Part of a small language model's weights.
Architecture: learned positions, biases on query, key and value.
Training: a variant of SOAP for these matrices, 255M tokens, 3890 steps.
Each number is 128 + 32 x the weight over its row's rms, rounded and kept within 0 to 255. Layers, rows and columns count from 0. Numbers have three digits each. The size before them is the row's rms in percent of the matrix's.

# down: layer 10 MLP down (transposed), 640x160, rms 0.26, rows 554-596, columns 0-159
# up: layer 10 MLP up, 640x160, rms 0.238, rows 555-596, columns 0-159
down554 094:143126202148106111106144198139099122132160153116151164119140124180097153123123141125096067120210079128117138160162127111105062156118092122135105143123143108165123176124126168165131191140139150097059129165114150125108112134091144085093137168197125166122178108067126124181129091127127085138100157084137137196140092131151150141131196098125153099089096163119132195189172155126139146076114142145123145190128123065182141095207077124118125129150177135091162138122116145200129082108125138
up555 105:154139120157105115124160142063105086220155146170143099145157048119162107094138109168143164081137134116166118089144175130098120123139108141112117152079126143132103070097100151169099192151111127127104167144155103140140118174103163158083184149177074124146141107120135139126140120217166172096136104123139183107147125127108087130184140119137099046165119158083091132070161082103167081085155156121116093123106115171099124122096119144162139057129135168179115085117135114059110173123177153
down555 102:090145116153126075113059138172115147135107131095153145160086122127131146169095183181101085158113166131078147150150091119162155109120088098169122115117169116156158156142093105116120071148124187117170131090114089098185103116100208091136152217125105116121117149087185156191069139121131088141120135167100165167125154154122124115107078209134125100194165112182105135102101112065111099133140091056138183153135102158154115174114130136093086102138116100077140136123142116152129126122170186
up556 098:126119075134105157128097095100170107167160105134189112122166112098143132084190155111144109127094125096103099094144096116130114093127110045126165104072143130176135102124145137125058120143117070132139126134102164114144112133131152135109121168152115138136123151118141105143088134188120107132173201083133181096095094104141138154128110146124107081105079082190143082139138065172171134146138169204139099074153090095077105126100073147121111117131231107147093167088132069067199126124115153
down556 090:119133152142194192080086123179103099134081155157086106137134119128103155132112093177098129128143131074126175158140125132049176165105184170101129150115135105103086131136173161098172093097136103134112105127177099131112124148097125136166167155177087100140090084101084152115205152106109165082124131150133093150110097138120129102170110167111120179136177184173144146091169153047131150078126081090079158121144096106076149125105188154179183107130074148144136107144178161129099115173142132
up557 104:152132077163163095164087137146195149198148146150139120112174200115078141087099116198108138093131139144141125126146069139127162135112109111120090142118157097220128121148124148124115165109154089129063147111111133131168126106099129040112190172081159151115109120184110135164162121106152074106123125143145123103076171106141093143127160108145125077109111130083214159163088142122169098107122184098103105154124167134121124116086113121164122151057166096115123142090153107148128208161155077
down557 107:140098072118135179164110117186147218124121140184142101085178113120094140064103133106136091117104116146159102082147086178190106113164065135043109098167101089125128075142084139115214150141139091112102113066155127127173101109138125127105134136129063104123149135105143147132161073112119139129150127097115024090114057092140123165148137078169118113100136125111136175189111146115115121174127145161110173107122119096165108135128152172125180129168130101148122118120104104099144175128116079
up558 094:165154175141113096076091118150093109129076111053049092145091181090101113131112131080144082163114139197127082131099091178088137128131173129097139171158110144087137108169143057099127114099135101097097156082118117116085128093182106097103164142140101143089161090171105188128095123126121146183148133124105149096133114157129159128183109155122122143125176119125152140104103196193166069087103116163126203097136167099129148078146161187132139128149177158118120127129070152097078154121102138
down558 091:121159097154182207130092101058099087148105104078126155113137106159151144105132151127149167144155096121069174158134142074103201097089093100119136128092064129162108110082201174116087188186100165153134152055100114136124110167161095093169156054095111121144154149141131122100164063121127112134112104085184156145096139147142150163177124123126121092153127149125091112178151128070101158158121149114137132138131121068072112129108097104119112158107127128086162124094188080146085139161099141
up559 098:177112173139173069105119130089136152098078131172115216112134109129122080097138078199160136079102099126163103102133105113118139109123130177128108117149146126142136139145132122092148183107119115143119178101111124068184185140156082125176118120141188164127099130108103101115162099152106164092109181088074183140143143163112104145106102094119076103141113072094145126042117143143173097125207062164151094128128148119118099100141162088146134140089150035106109177151142085108138148145156160
down559 107:146104086162152089096135170181144095108188157157152148137101110132213206098142171101079124059145086181128094145094097130137127134140117148151123135185138135173092125161160121123083090129181142116152125114194147055130088126177097150129131114128147134143135140103136155179072102119197119078106106153122145154113120088140126096124103087054151124142087158150108103149117182144090132177094100134130150103148153182153127141082192105140142160187140102087164132138124126111097086082053163
up560 103:120141101172119071110124118101134148152146103163110175119119162101153117091182135084130132112206143111088075140110138029167116202130097118124116152126113137121139134150105133186094119066103140114155131128087128171161150090094165124113066163166153173153119150113172136124109152169073086129140147113150173126106144084121153140165193179127118101140106065145134040137134068123170112111132118141098137056145128060143182157189194184115096128133113136109146150102156127120085136089147107
down560 102:154098091161119120127183111105074178137150130145181071132049165129091139159172118105146155155206120126158087093136113121146154160095120153101166130081107119097166093104188113131143100101142099088094082125167162123205087104140120142111138125116116110092172147145176114131144113146041145102124112134136135120068114128112155144113164100160181121146140068174149120114126142148136125148125101146138102107055110142116117122108151144141192135085101154111169170103130168096081081127133255
up561 098:103139181168146093162110161155145107105129187133122082129116107101058130110127199124073110109131173197151166128137165074127149131052106129136104089162098149115111053125124101137170112174091162119158115110082134120126118096193133131087197092174197162146121125134094126112094176127142150141108146078134171050116113081091086087123093126133122126138090136073137117160094100163098178177108154114068087118122130125107121110150160128102094144146143107163151076166098145113151174082179152
down561 103:183133140118141108130107137135141172115110110108142174138110174105115165123120093139167155119173124097113180178150090097115093115142201223107086130091165148146090154134112176181135074081152151127134153148097198165136132100170077175129144115105098125133156087083176147101137120145127108090156131134108177127133125122176078115090155099081142108057120160100089143147078170137192150064153114149144141129139141100094145113191083072139116111035120116121113124069114073172124134164125160
up562 102:189149127205128093175200111112138143138156142075099067134123180150104159137183159147120071118086162168111102098162158094105084124160148088105084123064104155137096132132129178166158122091188080153113135128116088134104139114144072135126148096084149112155105151155145148121123072093171129158125171115145147104065124162209072133144106134136185114149138160095148097192110160129124115097123153156108093097100160057091180126155109130104141119105120189176138170110102119097128164099167092
down562 097:104192169128154113102160144134071123132127161169155083128121107145147083179160122119171155119125091115138116121180141125114160157087100070128152098117071097111122086119076128109150128126076168114130136095106120129182118118149124140153122152160169114139121157034121181147116126094199141103174117126167167169130068099094193193116131016081131153211137144142138154144119143075102113132130058076157128117150097132140159142113165105137128177109172078168112144152129084129115119105105083
up563 107:168127151093138118136115168132173131173137117105089143112098162127115111148087109101158190172145114084107109115142205119122100112126159166138177098151102100065160164141088171127106172171096074161069140224119136106138177151087154137127149116163129184106117142167140132133178059088112148118067146099125165127077177124072154151151149178155113045094159119100098162131143096183123078116142126111091179074121161124150125170118146134107110147127134132168052106105125130130155112122070164
down563 105:148110095142133127106085112120142056171123180150081143154151137098124159120154162145120100162110129116168106140139145141094123070145141148067160068113132097139149128121153148127120154139109102165195131154152165126162155161075106197100107145081126094036115111128096139068135142122135146130150156151068177156031156111159155121135119136166204164081196071098104155055192152101192096123111129159076116100133094126150149114125153122092140129108158091109109171117110122098129065131144154
up564 103:151101131186147111175091163145052122122104134133140147085145177112142088139121112120110073088159095123099092196070089121168120126171114114122185135141171177100135154148117150163112131110070083151165177222168139152117141153122147127171097178168128190105167157074126078200145137100165156145180147181127122135162097137098084109111101140138095145167116140061123113100108140174176156121118103134098108130158119111138110120161099126092109145126166109142055142181135070118155106150088082
down564 104:180132208171132179161076128133136072095108141112118109109129127159158098118081107120109145159123114146051097149161106126101094143126167168162104178101178148106126107082156114138114107188107116096099160128111122105135173162143206133151161078161150087137171128138141187173094166118093176133156176120136135102141124106156163169072087117104040097125127215136084150118067103154097152179165123102132123070141102146175108127076142087106177156128126087137092115107140158101123134113083124
up565 104:183127190170057154132170165134092096088093114134153149127141111123144120132174122161099118114175087168126132185161086161103075138147187111128103179123128157122056130104073113143139146150089111139160169064122128168103140091106139112153133116099136105114164093158184147092139142104054163126152134128122196050175066152110149118083115116073159136072159120134075112123109142073158130159166090161149153132143184160112129127112151050153168120147148080086108121120089128166110107138164161
down565 112:087134143115070119142106109127103140080089112154156136153080083099118155136123111135103110148060119069141140037105128099149148121104140120166172132150155128100175140168127159106114129122194162142118121098166132119145154186141122134117131112122160168075109131130125091183112107126171101162129133138098134130073114130125185120151101133181044174114160166156129155230186141130170118161081141149165140105159138068097086147175097079147183167146170144086151108089171180093068165108106105
up566 091:084108174123154184103140108141118180114120132068151186206094084083119136172135104073133090174120179105083101136107112148125149171078135087078136125082111127105170211140098137127083106144144078171092143105130117131213087116101120139132133066146128095102157147090113117092091077115169157168143097148128184118108155112119157162141174108194185137151136125123128071118122167091084139151130127113153173112119115146110136119142089110155075109131151059136130082091141162137157146057089105
down566 087:114122133119084170147076106142149124173146157140129077124068098098112160200084159118068144102151083082145170087161071134114111080166115166152112096148123060110068129149130128109142108191137150092153116157161166174104121156127115137150113160161138162085121130112132112119134174140119113105094151110107144154144089145135157169126180072134135172060180075155157142150080169126167127147107152149117110134126164103062136146155210170099060134100110123168070156178082171101119089120154084
up567 103:171125099085141140122139064068116176126062148155062200174177142144131193120112088139146153057124123154145135069055109083119149109077148112123085130141149151117081130182092135165077207121145147123161102195125174123199109121147148134126141166113118093189148105095140083147131153140146089160111168101110147123150112147147134100180146118184133136148182137125103164113147156157106119162122150165104091118158116119094153147112116158140113093105099186105102094156148061088117089151114170
down567 095:107151162136101168104139048118102109161131075120135052113101102127087086136156154175161129167075142096063032145109104181161139110198106196125153182131154173122169099089108132108162105103147112118092125088124129127135185149104118137068088070156139134069115148137151158142097131152127192136133135151106125170084123107106161095118153146141162112149132118120125130131128129172143141190128107207125115094180098156103092146077154204120133161075168160160135111126102162101106127085125115
up568 092:126131042149176147145087129093142104085131088173137133125083098141137142120150138180179144147104136169136105085091077161138163150116152085144123141123138182115103130115043112129137178226135104159132172074184128129119153155122160097149120135150155137184086179112144132063131067171138094131078100122060125213109133138109085128109172138156173087143098128118132141131182108164117142114138127093104146123149159189133100087193121112154132166156131142134127151048146178121122087095133136
down568 089:127097190091108060158136186134100132158144137089210125126146124130120102143157151106088124134194141119079124210182106135105191101128078101086145123153105104082116150123181115156188097112096148108182121097102107122173116135082121165162191069112183116075167193117122147213126117098090152172151141148074092148124106126126148097121119151096144095089141162100110113148160112086124133077109118149143104138090123159135124153108113103197166109053124117128114162144126101109105129186146120
up569 106:145129147137110147149117145110134139169142154138165124033103144167153175099135112129066162145156116133074133132155128100070135091160097159106099146156196111174137085122129064161163088123091121162151162115079136135122112148119156208118112151091144154140069147139075063139055106113132153141129096194114184110132086172164142152156121107133121125161100195116138116120135128152106157124123102093122219106138068155130112141117128158115185111172131121080096129163134028122077146117138079
down569 106:171102144164127096095131090131089135164149129072127104120120146183121098166129128123107119132156138164126113106189131152175184079097093115062107117123076142179165140170120106109054139104059088129100095113101147111081154127135080157144108114115139106137106053153101093080158101162096154134111099126167157140129108123164188085142090171141157190189126114072086065165154171108124137152148151087103140196159142153172144127114187115121146111157074136159140119167112126154112210129069104
up570 091:131104190119125122133168148140146160107117099140120133201155134144069166104127121159089099121138140175116115100112126110089139174067109189111153155128071186133088180104124134196108175067089169070081143148130088172146116126149111101148121114129121071139092089073122076140168111141098212177116081150133121148047140144157113124172190125092130165121164131138126086025092177094137131144148115137154145071146095140102125110105115129124068138147163089120143113143115112139144109175157115
down570 093:198132110084156088115134136171084090121193154133127094106112055107144137080077165164094117095136119162156127131106111182093121089147175110126130155121150130109115109127088127138163098109084060196123088132168123130061114143059092134099115145142146131147121126134143125135054113163111160126141123112095103144132117111117187138116081077101136169083164060119091123128155136133128148129134162120205010125116172183144132125087180130157178111106116117146088172104128094145152148116092187
up571 101:145128100089149127092118160148115086129129191106113137084125086131162124062105117124130099133169136143126116132115065178069141065111118125116116171096180147105097125154100122137092108175079113112132097106162069158144135175110182010134122151105117141102139206131162102136140064112120123170109182051155123107102138144092118108112185126165128110158116071135085091154140162170093141106197118104116128126110128130126132077121133150175093142149142082142067179138171079105137189122085138
down571 101:106132093121136145096099090085147147179175060143151126104122136127128116091072108105106097135127110175086143101155134179117103136061103199086111101144089143172087141108120104128121133064135149079147159095133130185102173082088168146170095151072084168144147155113202099113053100094138150155141138158185198083092145096139091109135156143135133186064119154183159106112114143119156173145129075085132188168151138089144098109127143181142118137078144154116120166108107120136147150125159173
up572 100:109161104086129097131145084140099140100104148153145128096080085111065108170144155197078099140131071102084170168129074135145139110134123144083116088178164093145141126202093180147135122089148076097122134127148217131127154165117178097163155097070077155106189148140186179088178109130099085162091135127170141112097137149146120129100132127142102129157097133147185080159178138139118147129143151115148164039172150136135156119092141153175135163133123106117099043167144141090142122135110115
down572 110:054139111112068135107018117147075105106136166077168132112093114159141148138056182108126144081091151077109133150111113139131145143167118123168115113163094094114161148055104140098162114094189163104201109139095104127150147136131159122101111182103132187123134125162107135111057141119107092131138185185136145119115135120151124154074100100150141073125103144132113148138158068154183119120119198126067101137153119136098120079213139124177135133182111108144129114117117126098155110174091116
up573 091:064123100120149100107057166100099122146123232110112122099104100172057155155118065148091192144129112105133153176102111148120116113185074136101194131157062081084109122153143190103086127125137102147113134097132119133155105139105095154079169148122131128141149105108116160072138080120100163155162137130130145105148194137080133144167127185156096094096162103102116106086161177167155154094095176103142169143167065055154108153129120134131106145149153086151137093084168118114154139161119137
down573 099:150097158139151143164117114157152149129116138107199138129156175166144072043126142112135081148104053146116053130141139146124114080107093071159135116091108164142120161125052128140111190078150131104090131152152151092115123082183188132132126183132138194109180090100085152173104190141153147095153128114133106143125051086135135058141136125122085149158101178082083100147120124099109162147141140135134148125098157197122179135115126082115108079186163107152176151154119138095116128131102101
up574 104:155146184147181132132112112088159113145152127081125135096086177098156116098128162131117146094144063147169126105139124161138144155102100120084113171115131127191168138149165117105149089179128097133125188143079159144132095130179151107090108143118132121147168137117203106071144114145100137102094116181133118125069085128131081137090102114156168094126113092188144114108150137077142089124140109125132236145211131096137114120095148073117139158069134187134089134219149109114146157162212116
down574 099:113102093084134104097125133125111189096124130143169132140110157081083083108104111161092127090101112157113095131097153142158119127122194126120135054129178118110105087107080093121175120131116072175083132076161089157143149144149141147085113104106143098110114152095066127132149122224189177165109080077105118143160153094121163107156118109110206166125160178108139152135158164135062175143144077099128130102165161185176184086120104117182141071069119105109111123126128073116119110126175116
up575 099:117173152120111147102195054076161117103100126140148130053142146173091111137171147141117045182137112101094137140129156119172134153141103091126154173101058085152102137124160113133090131123147068114163105089100078091142099160069109160142178184146143155150148123114126171100156129163140157112071179140103132124149179170116140166105114113092127112186187132107055092138134085174124157136121111124131141146163107080137076132125109185085110115093171099119121162121045153172115164167142123
down575 103:087100097136130132136085176154134096130147177113120102070089158172159025092112142135135123156135125130167128145148084142104127112064154156133099120116104108094112211165137142195083167092141089133155152122109162146163094108080143104105145082122123107148217134142115056090113120129151088114101111067175111110121093111123114107077104135119201078119137119054177147125065171176151182140117120150150158140084101157155109155111140154126145128149135086095160063124131116126134163157097077
up576 097:113153172158107140180060105137151102159108083110129140128071178191127188148132126088061064172181120117136102159105115173144171085077146119066134145122107168140169109167132146109134158132124162169128141146108182188070119167114093083118118113112143105151105159115185217132136120116148088112109143136103123141096085153097147105150123127135092141122164183159127137109162162072131048159116118126059107150152098114106151109159205113133139118093117102119172141103149137151100078196135096
down576 088:113140107163149170106162158172108165116117095088132195197116134070115124124140130176194092102135124164152142149145130148136108145139153159116072099114158073211115062167120109113130147038173106074127133137141099074095119096072082177148135110163088119111148091135152139114144087133179140119129170133114186163134119200133075084124092138169088102114078103137133083066076150110143114067156183141151168155186131132100119155131082176135136119108185133113115115115117128123122137092145133
up577 105:095171094097130154086127140122125105160189157134101142168143079081173150074158143125114134150113137131184084184099188151112111153121173147139133134085145110105084131107158124139128157223051099174151082105180066099072189126110119105113155140124175070062164151115106117114103114142118105197104130120105139121120151133165152121127112101175126136083113097140137130113195162170101182146089066176113143187109099182136138119149130132106141093133218130107099133154156102125077134120134120
down577 100:099160150129149095098141130138159191144124113106156119148148178110086112160166088154073097156097117064147139085164082095172127134108118131096089099139165101120173191109151100105121134135154149094199107149155103157157148130149113119182090148148149133123188101135120078139125087121144109169109064162160123219107120151136131152098121137160079173154134083183136113098092090136093132073186144108155084149136201114108118084161182110096113133099109074199076185079100108117124111103117091
up578 102:098176089123085117154116098135102109152115103100137096160124178144092117123138079111112140142102098087168112106151164170106147070200144135053114146132109138171130079200095141102094096158044101099108160103050084141133073128131134076140118182130146110142106138140145120163152156177131140160182100154135138142159145125145171162178117139077060123182089165112084143190144095157150139129141136141222098107062137080119134097157149148119087144133095120128122146112132157141164124090136062
down578 113:136096186142132120085104150054125180137088072120090158125160119152167110142125084145189171084154121144116121175111130119125177121167095126122111106122175093082115138113166147107146162134082117211131114163193153183159115082159080149148115105114143096165155146148142187083125069154085126100106124097181038100129112172129145096179188162081100092113101154140172175130137108119119121138089113114109107142168145116107113102127172139163105124058151174128130180105071167142135121115184135
up579 094:135108114171120096126086113152124124094092112120079125107163130090093132096135148152153134165161130212102153144104144136177122087116136128134117134108147144179143166163085101119131166123140154151073142132105053114169116127154179119095129103116105140125090172122117091128116051163072200116231128051111151167137149166058163176125157099144082135103152076133126102122129112136102102121157125070095135142080071158042173117139137089154115150158103101111154123159160110136153092194141180
down579 093:128129091065161143096128134060075156089112131090079056161128132148120165133140098122120111193133135188120133125126157089119104115124162139126116142164179145083095123062075109130117137067122117115138124077162156135104169118096116144040093087060132162114205112082136118113135125088127113091156140158125088078111160118099129102126165091101119135137100122109110148166186066084111120144109153156120136082116226140121144114110159096105132117124118150135136123114102162063068174051080137
up580 099:168107140125138091129190092074143154139141102105128179090110098049107114134137120130161107226121142138105091161137143181133119138176110109107103155123101070096156071192058188126142123089080086148139120160117164146146115119130085130159171154116165119137119089208130188091102098111130101134128162120100120123137196105123122124092101126123183122098151096128134141098163154133090144104133115124089152177149113072117084133111131107221131086091148100106169145125060080164083140183130132
down580 096:162104087153149190101173163141085122143131116134135132174111143163130112132161086107198116164099095187126148178140189067102137125068142101166110144129133088088126160130087149116112194122148123157104133154146153124137137116120103059142133135088183147071066083143126157125075144113134170083089130170121159074118136155131096130061145153139127104172130101175100138143133126162103071080148069137156102143121164136187175153147146135139110121056101123096173093142139104135124073161207065
up581 099:178112151140106179085083116107136141122130145121192138077105169105150153138148185131115153159111138130124141112158160117065114137131106140120138163145048089111046181172103089101113127154114181094084152103116127184052142144141165152157122169128142115181092105082120083162131171116100098151111131081121113076114066104155088131145127131148196084153120104119114154124133154183066103087152178050185130128122108154161091142121147098096129127157160144106143140129116047072146158148153171
down581 088:078148110087110172116168089136145137126127125149095115146135111149131151142146072156081095075157104166113075139157138080084125155151149160171134149142158101119154094128177128099097115132141099087115096189159083149152190046151130114041126098116104080082136138138098136149124136163163156153171105170226165120161176146109114177078122134152152203135099116123123078156149150159166159126112101123120176133112166058149150149167170200132120159102115110111129134073094118055127135146146131
up582 094:130147111091083156113118059161121138068132121109143127136077133095104181129137099077150141163184146134191120148124175111173156114141109086105137076172176091151084139202111155152112112117088145108138059113166160114102182111148175106144135129094128097157119144175133124126146116136075098111094182066160168190128113151129153153103153156160132050152124125120084121128073107118099112109066140180187142148074139119110214110070113143108179113137117149075084125134134169164114165106129098
down582 094:107116123126112120174067132137105124036132120110111153100173130148088129183148188096139101112110164140132125079168089117144151192176182163130164172077090091118119114116104108113101080126139100131096164150081095149190147154184104164125080177153126145146134121123119151085119154107117099168179100099120162125140184164173158108181140139145114128116175155075116185086190125145102161134121138133176092093142115066150118153151115211144151054122100147114144085147082086136091153110122176
up583 098:149104072086147117100161065147159119107108109116102134112096136123101131124118114145090151175173084151118160112115110164085103132143144181173072085104077099092115120192126132124172123128096150127137183161107066113136144099177145120144114118184159153092103110096134142135100112130134146095131179158208093110094140079081136095189109126127094189109158134122081131108148149168035165131164046095129081144130143139143170115134096168114133142124118087173124160146122121212182070098073126
down583 100:153173134119172003192104152114139135157102112176168159165112134123137120160097108135126109136103129127109095090103142156071117078139100084131114120115105074069110172059163151096173180144094170114107126103128183137156167123072178097175186142130110122137160121140083112094154124113122096145120112075137101166104133171172187088186115118135159191174115114078155094128132135097154162204132129107132123125155112139122133150102111152092128106155116088158170139159204111182089120123118120
up584 097:186145142166132127049126108126208166112150129122146120113085150089124173092116067101117143142123156163123145147144111136102147147151086137098136114148151156089161113108168098151137100149166131151117185163114127071130127107101084121082120132147109115155091132125115147132087109168095047111144132154125164190144179138117095171108068117130100067154104072196070122098137170161086090134087154154195214125139086130116107129148145124090111165109111143130097042109166100121201143173158141
down584 097:082152112141127146138083175112155115101121163141133116138136154114123105174110171127129168078129101112165128145107150131163098154101115143105109050099084223206155129095136132155052113099135136175086116134185097143108114115174109131167132164116118125090189156103141096167146118074140147175121123150147110051091105105181041159106181188112129122128091156130110117108164067152139159124115107156174097195162096146153135133164132085079155116104110181101154156187158147150109105143131084
up585 090:126113117075120185118152104130131144072121130144148091091166234163083136119129101161151145151093148136119121146107121057140121106177101098119134122149181154072074139154161121120098160113113101157110164168147134142170144080125115124142142161109067108104137105125132118113133164128161094094128115188156133082124096090157200120109111105115132131162137171090126064180138197109148065146166144123160090129122097145069123115188100170073134117152077199080130137123141075221119155169143129
down585 095:101159167148064161199092120122122106184173120120192148149089079115128165107175166130123150140085085126181115141081113135159140062138140144059168094147118147140153142083147156191153160166140090081107157151142175116074138086130098140095158062088130134087132190090078116141091083097107174095139124052127118144107134145091142148122135087153136130106127171120141083146123114162150129117131096138094143084160153188147088121113187150140135139085126112114147172140207156132169168089123088
up586 100:146165061088077135102101143097143120152079065070118127225125120150130134175159048093142094147111153147125106105125161080123125096190111054122115131129126134139130138111151161123143126132098122130082125144120149128132102087202120089062100176095128114149137110122193152109146085161135082131126125119122087088121115142157172228131118136186098090143146157102106165095150132135067158101109141092145091147099100131144142085164083119075163156153145172131076067130136123078141129164124176
down586 107:180161135128154155139136091143121179059148110122170086184115166123086162157182110137103087129174125145113142115164132084131134136102134128095153105174163097110167145123163108045147135083173146135138153143096074113144109128111167155087084132147162168114083125165152137128144123136017103125166114149190081127121112127122171123153169095174101176123137119133126147214141082117110109131116086121130131096101155079105101151181161141159122103105109108159138117122142172222148068062181112
up587 098:096152152130172110089120134124099082110079174127087146122169149104136096106157083117133194182127157094132093157090118210126170119143160152084182151125187089122112165105107103131088130119091126187107166183097165129098126147154124164144106075146131112143129116111090085080096111178079160178176103133145145091162138057125154127169185077143118142069132135126090167034144143121111168122162160085167156166114065140103068108095184115134099150142101145096127110167146110109156130147113132
down587 093:092106118162144104086100116127147140163165151095153151117110105105089126142118151079077110053087064129110194097142160147142066098163115122090105097153076159120145164104207082132136120149160152123128074104102141094146130145140156073105177168119148138149177166130164131149084098062110132098136102114122076184139040100170181156123127145176145132118098147111109156141141180104151083112129164145127146118098127102174126131141140123166150234134089058129157101070108127159130112098156156
up588 103:106118164125195118120110094149167134061116159115070128156118131119125106058125113101148129075081076089139107119172092159107172179119118078144089036102147143154129128131059153100117167094152139095182230158139143181124106218135145105136102109121167132137126087160148130164141137107174122133162123152156090109170100125144093097153143109184179072105165173081105081155180090117154150141152143144158150140143081096107100133120141146182174199135125134136127161158117128140119126121145123
down588 101:099127161131105125131094119086135139117112078114155137105099135134081109143208166134151117143141080118125100118102176202131147143095152168138203117102116123140046120146125119121096181092156088154113147028151159159151136154153111147127150096117151067181116044099093129200131177101185188114177113192205144115129132149123142159171157113133149081150093116097145091130162099111160127142135143153119082119093114122137122142130094163124125136119109101122131072077190144168065154133106151
up589 103:070092164167126124126136107140148105108098133181091101152143124109178196103143181130121087130113127121142159161130075102096143125123125108139140127116152127181116103126129080103114152125113127120132153129191194140127110164146201169131138087149158169140104133180142106119166145114161159135077130080161112102065187085179075097068132141136150120090093148119073163176140153090147153174130103130127151147100140018097138156129170138164084157072129170108142188108132047085093147145182146
down589 106:103089073115198113114213126128125171149148178073142169121132148156157191132119126147114145162139195129145152185126090161165105146109113122107145108131052120097107111165115059148132130200133144114155075164076138118083145089195101143119117140115072150203154182087139065137088114105128146136097144130143151131161139116111143100125078193121138134178090117151189113125110175094128136148172091111079103078140122124134086144115099143164086177146114141118118133083081149092132082109164147
up590 109:139114129138166137145115210112100153152106164096138189189117125104142161126152097238135131177131112126139099138130092081094142146128056049111179117161100121123130162137135145069135127168124100108112132140112148064065212140067157113153123070080116100169140166134125080198147105077142159111107125110198168093161169093126186151119137109129142155114109130114135114058129140123111136107101164187097137152154107099126135107088111093132113109176128157100102145078167089144103124142115131
down590 102:113106195045125144118137191106058161131135159104142086159127172129117126127135107145157108167110135146108084168100063151145135151103103117130139158142122125084159146075160126133149103133110138158158147098070075129131132189120149116120097079120200125097128154166144149135120163090186065128121101120135177112124073100136111139110161089151167165118141192181137203112103116100165159079103094110105167173115056169076140114126217194131148122111154152127121115158159135117200124150117129
up591 095:150180170145120134094133097135094120135106077145084074145172149113041124159126073106137138140167160143170144082153079129139158109122093146141103121133146113144147113119168074057105173093106123111144165121080162135163085133091098177136145103069111042181011143151116131169117112164077145078143164152164140115142104167116158157106132181082153135160122154134103088104171151161114145166142135136137138149164136173152159111068107145118143127107175106158180144135132136069141128056147117
down591 096:149116101104101153143158072114176136079172075097159103175177152181112097090131090126140138115127065103144138136132094154079156199139092127188122143109090118130112184152131188179154123106144105155150147149142091131124143120109159092110099112152122140112134163189103139086225167080216112131106074135092146101132178176120104150087115162097064208120098089158165168136124131163141140136150131128153185127177126139108091136125180131193163144165110150108126119095098142135115090108140156
up592 101:143164130079182118152094145149161156139079141132136124098140095102082071138147059171162147077119124140148075126086131128113139108107176160118161120117154190109082124175168113089172116116159134097109113165109102133170113106139124145122109109115130051110167178092166175061100126187081140142162141079108118129163094151084184083153120132089146108139116137149091123097137149130119141142166208155157136161096139043097167049078174101102152135068142122190115099179115113109153128132098134
down592 097:061130193160131042178135115109166134121101164080154111110076133171168155153070137106160135167167145125071171118165088108148173207168141123119183126127110112100205158096138103145180131178121167149096113119085129137088199149163080147121139171121144167131078125180107120119084154154179187164105143121124138107121142072107139134150112113128191102109084139137097135115109102100110125109098106097138206133117104146148088155105113119133086150141189165164128165097087124140110125105172143
up593 107:130163156116190180171156100158043125112161142118116131146144133059109139129144097152083163096209089137094167101076125125142087120142154111134098136162088141148158118100130105151083114100172124128109100133122157173104172082055148117096191161111177122059128153182072106126143099138141178099106071139162071127114132108168105075143169105161080141104119149124096139158130140153168132156143096117139154156134159156200136089123149096143100101110149177108044107107166119139075158151093091
down593 100:086166100089102072059105079125159108161135166102083116108224175101134139124136131185138122176072142142135149083157134151110158142154143123066138170132136130148115105157134181124142132115111196139138092136168143148108141114070098164140111171189148117157138144153109163128110120139153110159094155123132185107119121105138133164138121187162184110183115142092072106156180138092082132126114179122165075098125166141138131089154096174080098101117100147211102146147051151123084183100112094
up594 100:132101102131176075137142165107099143164120139127129138128123177110104146147104186167087089121118095142155069114177100147108151175125170082113161158104096052151156135148099150169108115055075100094131144143155070128186146131125068132108108094172179135170135118129128114157128147098163055140121125141189153117121144135128155144173131081146124122125180051079127171104152108110098106172144102106141145124091140099136128133116116171116179095204221131120065072097164114140167150154073116
down594 103:168086124092184092132110142127122123151055155117160162085154162133146100104137138164162116097138075163148172137088177096104134130137131113121128131071132136103164122111095044104134168098125160111178147118171242128063097133110119142086174082159037141141109150171166151144098097136154170103061130144096097106145197109146084137118127154129169118120135187129140137048117120084136085132096138113095178164108107110173098149138131101100098122106101097159144091136132139092179134116165093
up595 103:132094141112143123080133134172107153120128078146162128043118107106086129121140047131075100173150145145125066115156136107136120098069148111141156158102115107121117077114142133186072105096102092070127168148124123113122122090138125122152106135093134137165162163112094101155095143139132163119190140030132143136107125154190166158102093152041106161157088171123108125139125121172072116145125145143137123158106098143141167126119173122124197106129113157117234073053084100109129164139101166
down595 099:093124128143178040145128118140167173126113082125126099160094168124169144119121140138154141094114050132163127170158212115201135134125107140100070128133125087135121161114116159087163136123151108117116090076169128108159155096121196158099114143140120136133119145147126041155125156116057190113115109106175108103177183118136097163099133122144177104104113051100138137108102161094176145171142138215111142171140155125144103171126099144164114089079163077134143147124159095159128081100070122
up596 094:178112156094104147125070148091120123162156102104136093138083133163086055130152095085145060102133134168140125165158036148116176096214051141135094175131153156140132158143081158128146145090156179150114134137133117212162136141152149066161155108133110142143169112105107044114103126137093137121142108132106124171093147110152149159119069085124147167130129192144088154117155127138107081111142124129124139136095092132107079085129103101068150104112147086198144114085127123131112153120059164
down596 082:139108066199123119094086096150099103125081163103075133117175129083109094081124122188132099136179120165141150112124131095120124089087165144093156094109078167099129090134133090102074122089075092147091134118108113159170099099078164127108106173090125121089108076116223188159155075122117119141104113040164105067115135116136153098056116150163118148155160108120096156165167187128165150100120174153113091114126119122086130126151117128177135153096101100164107144121162094102105065102111143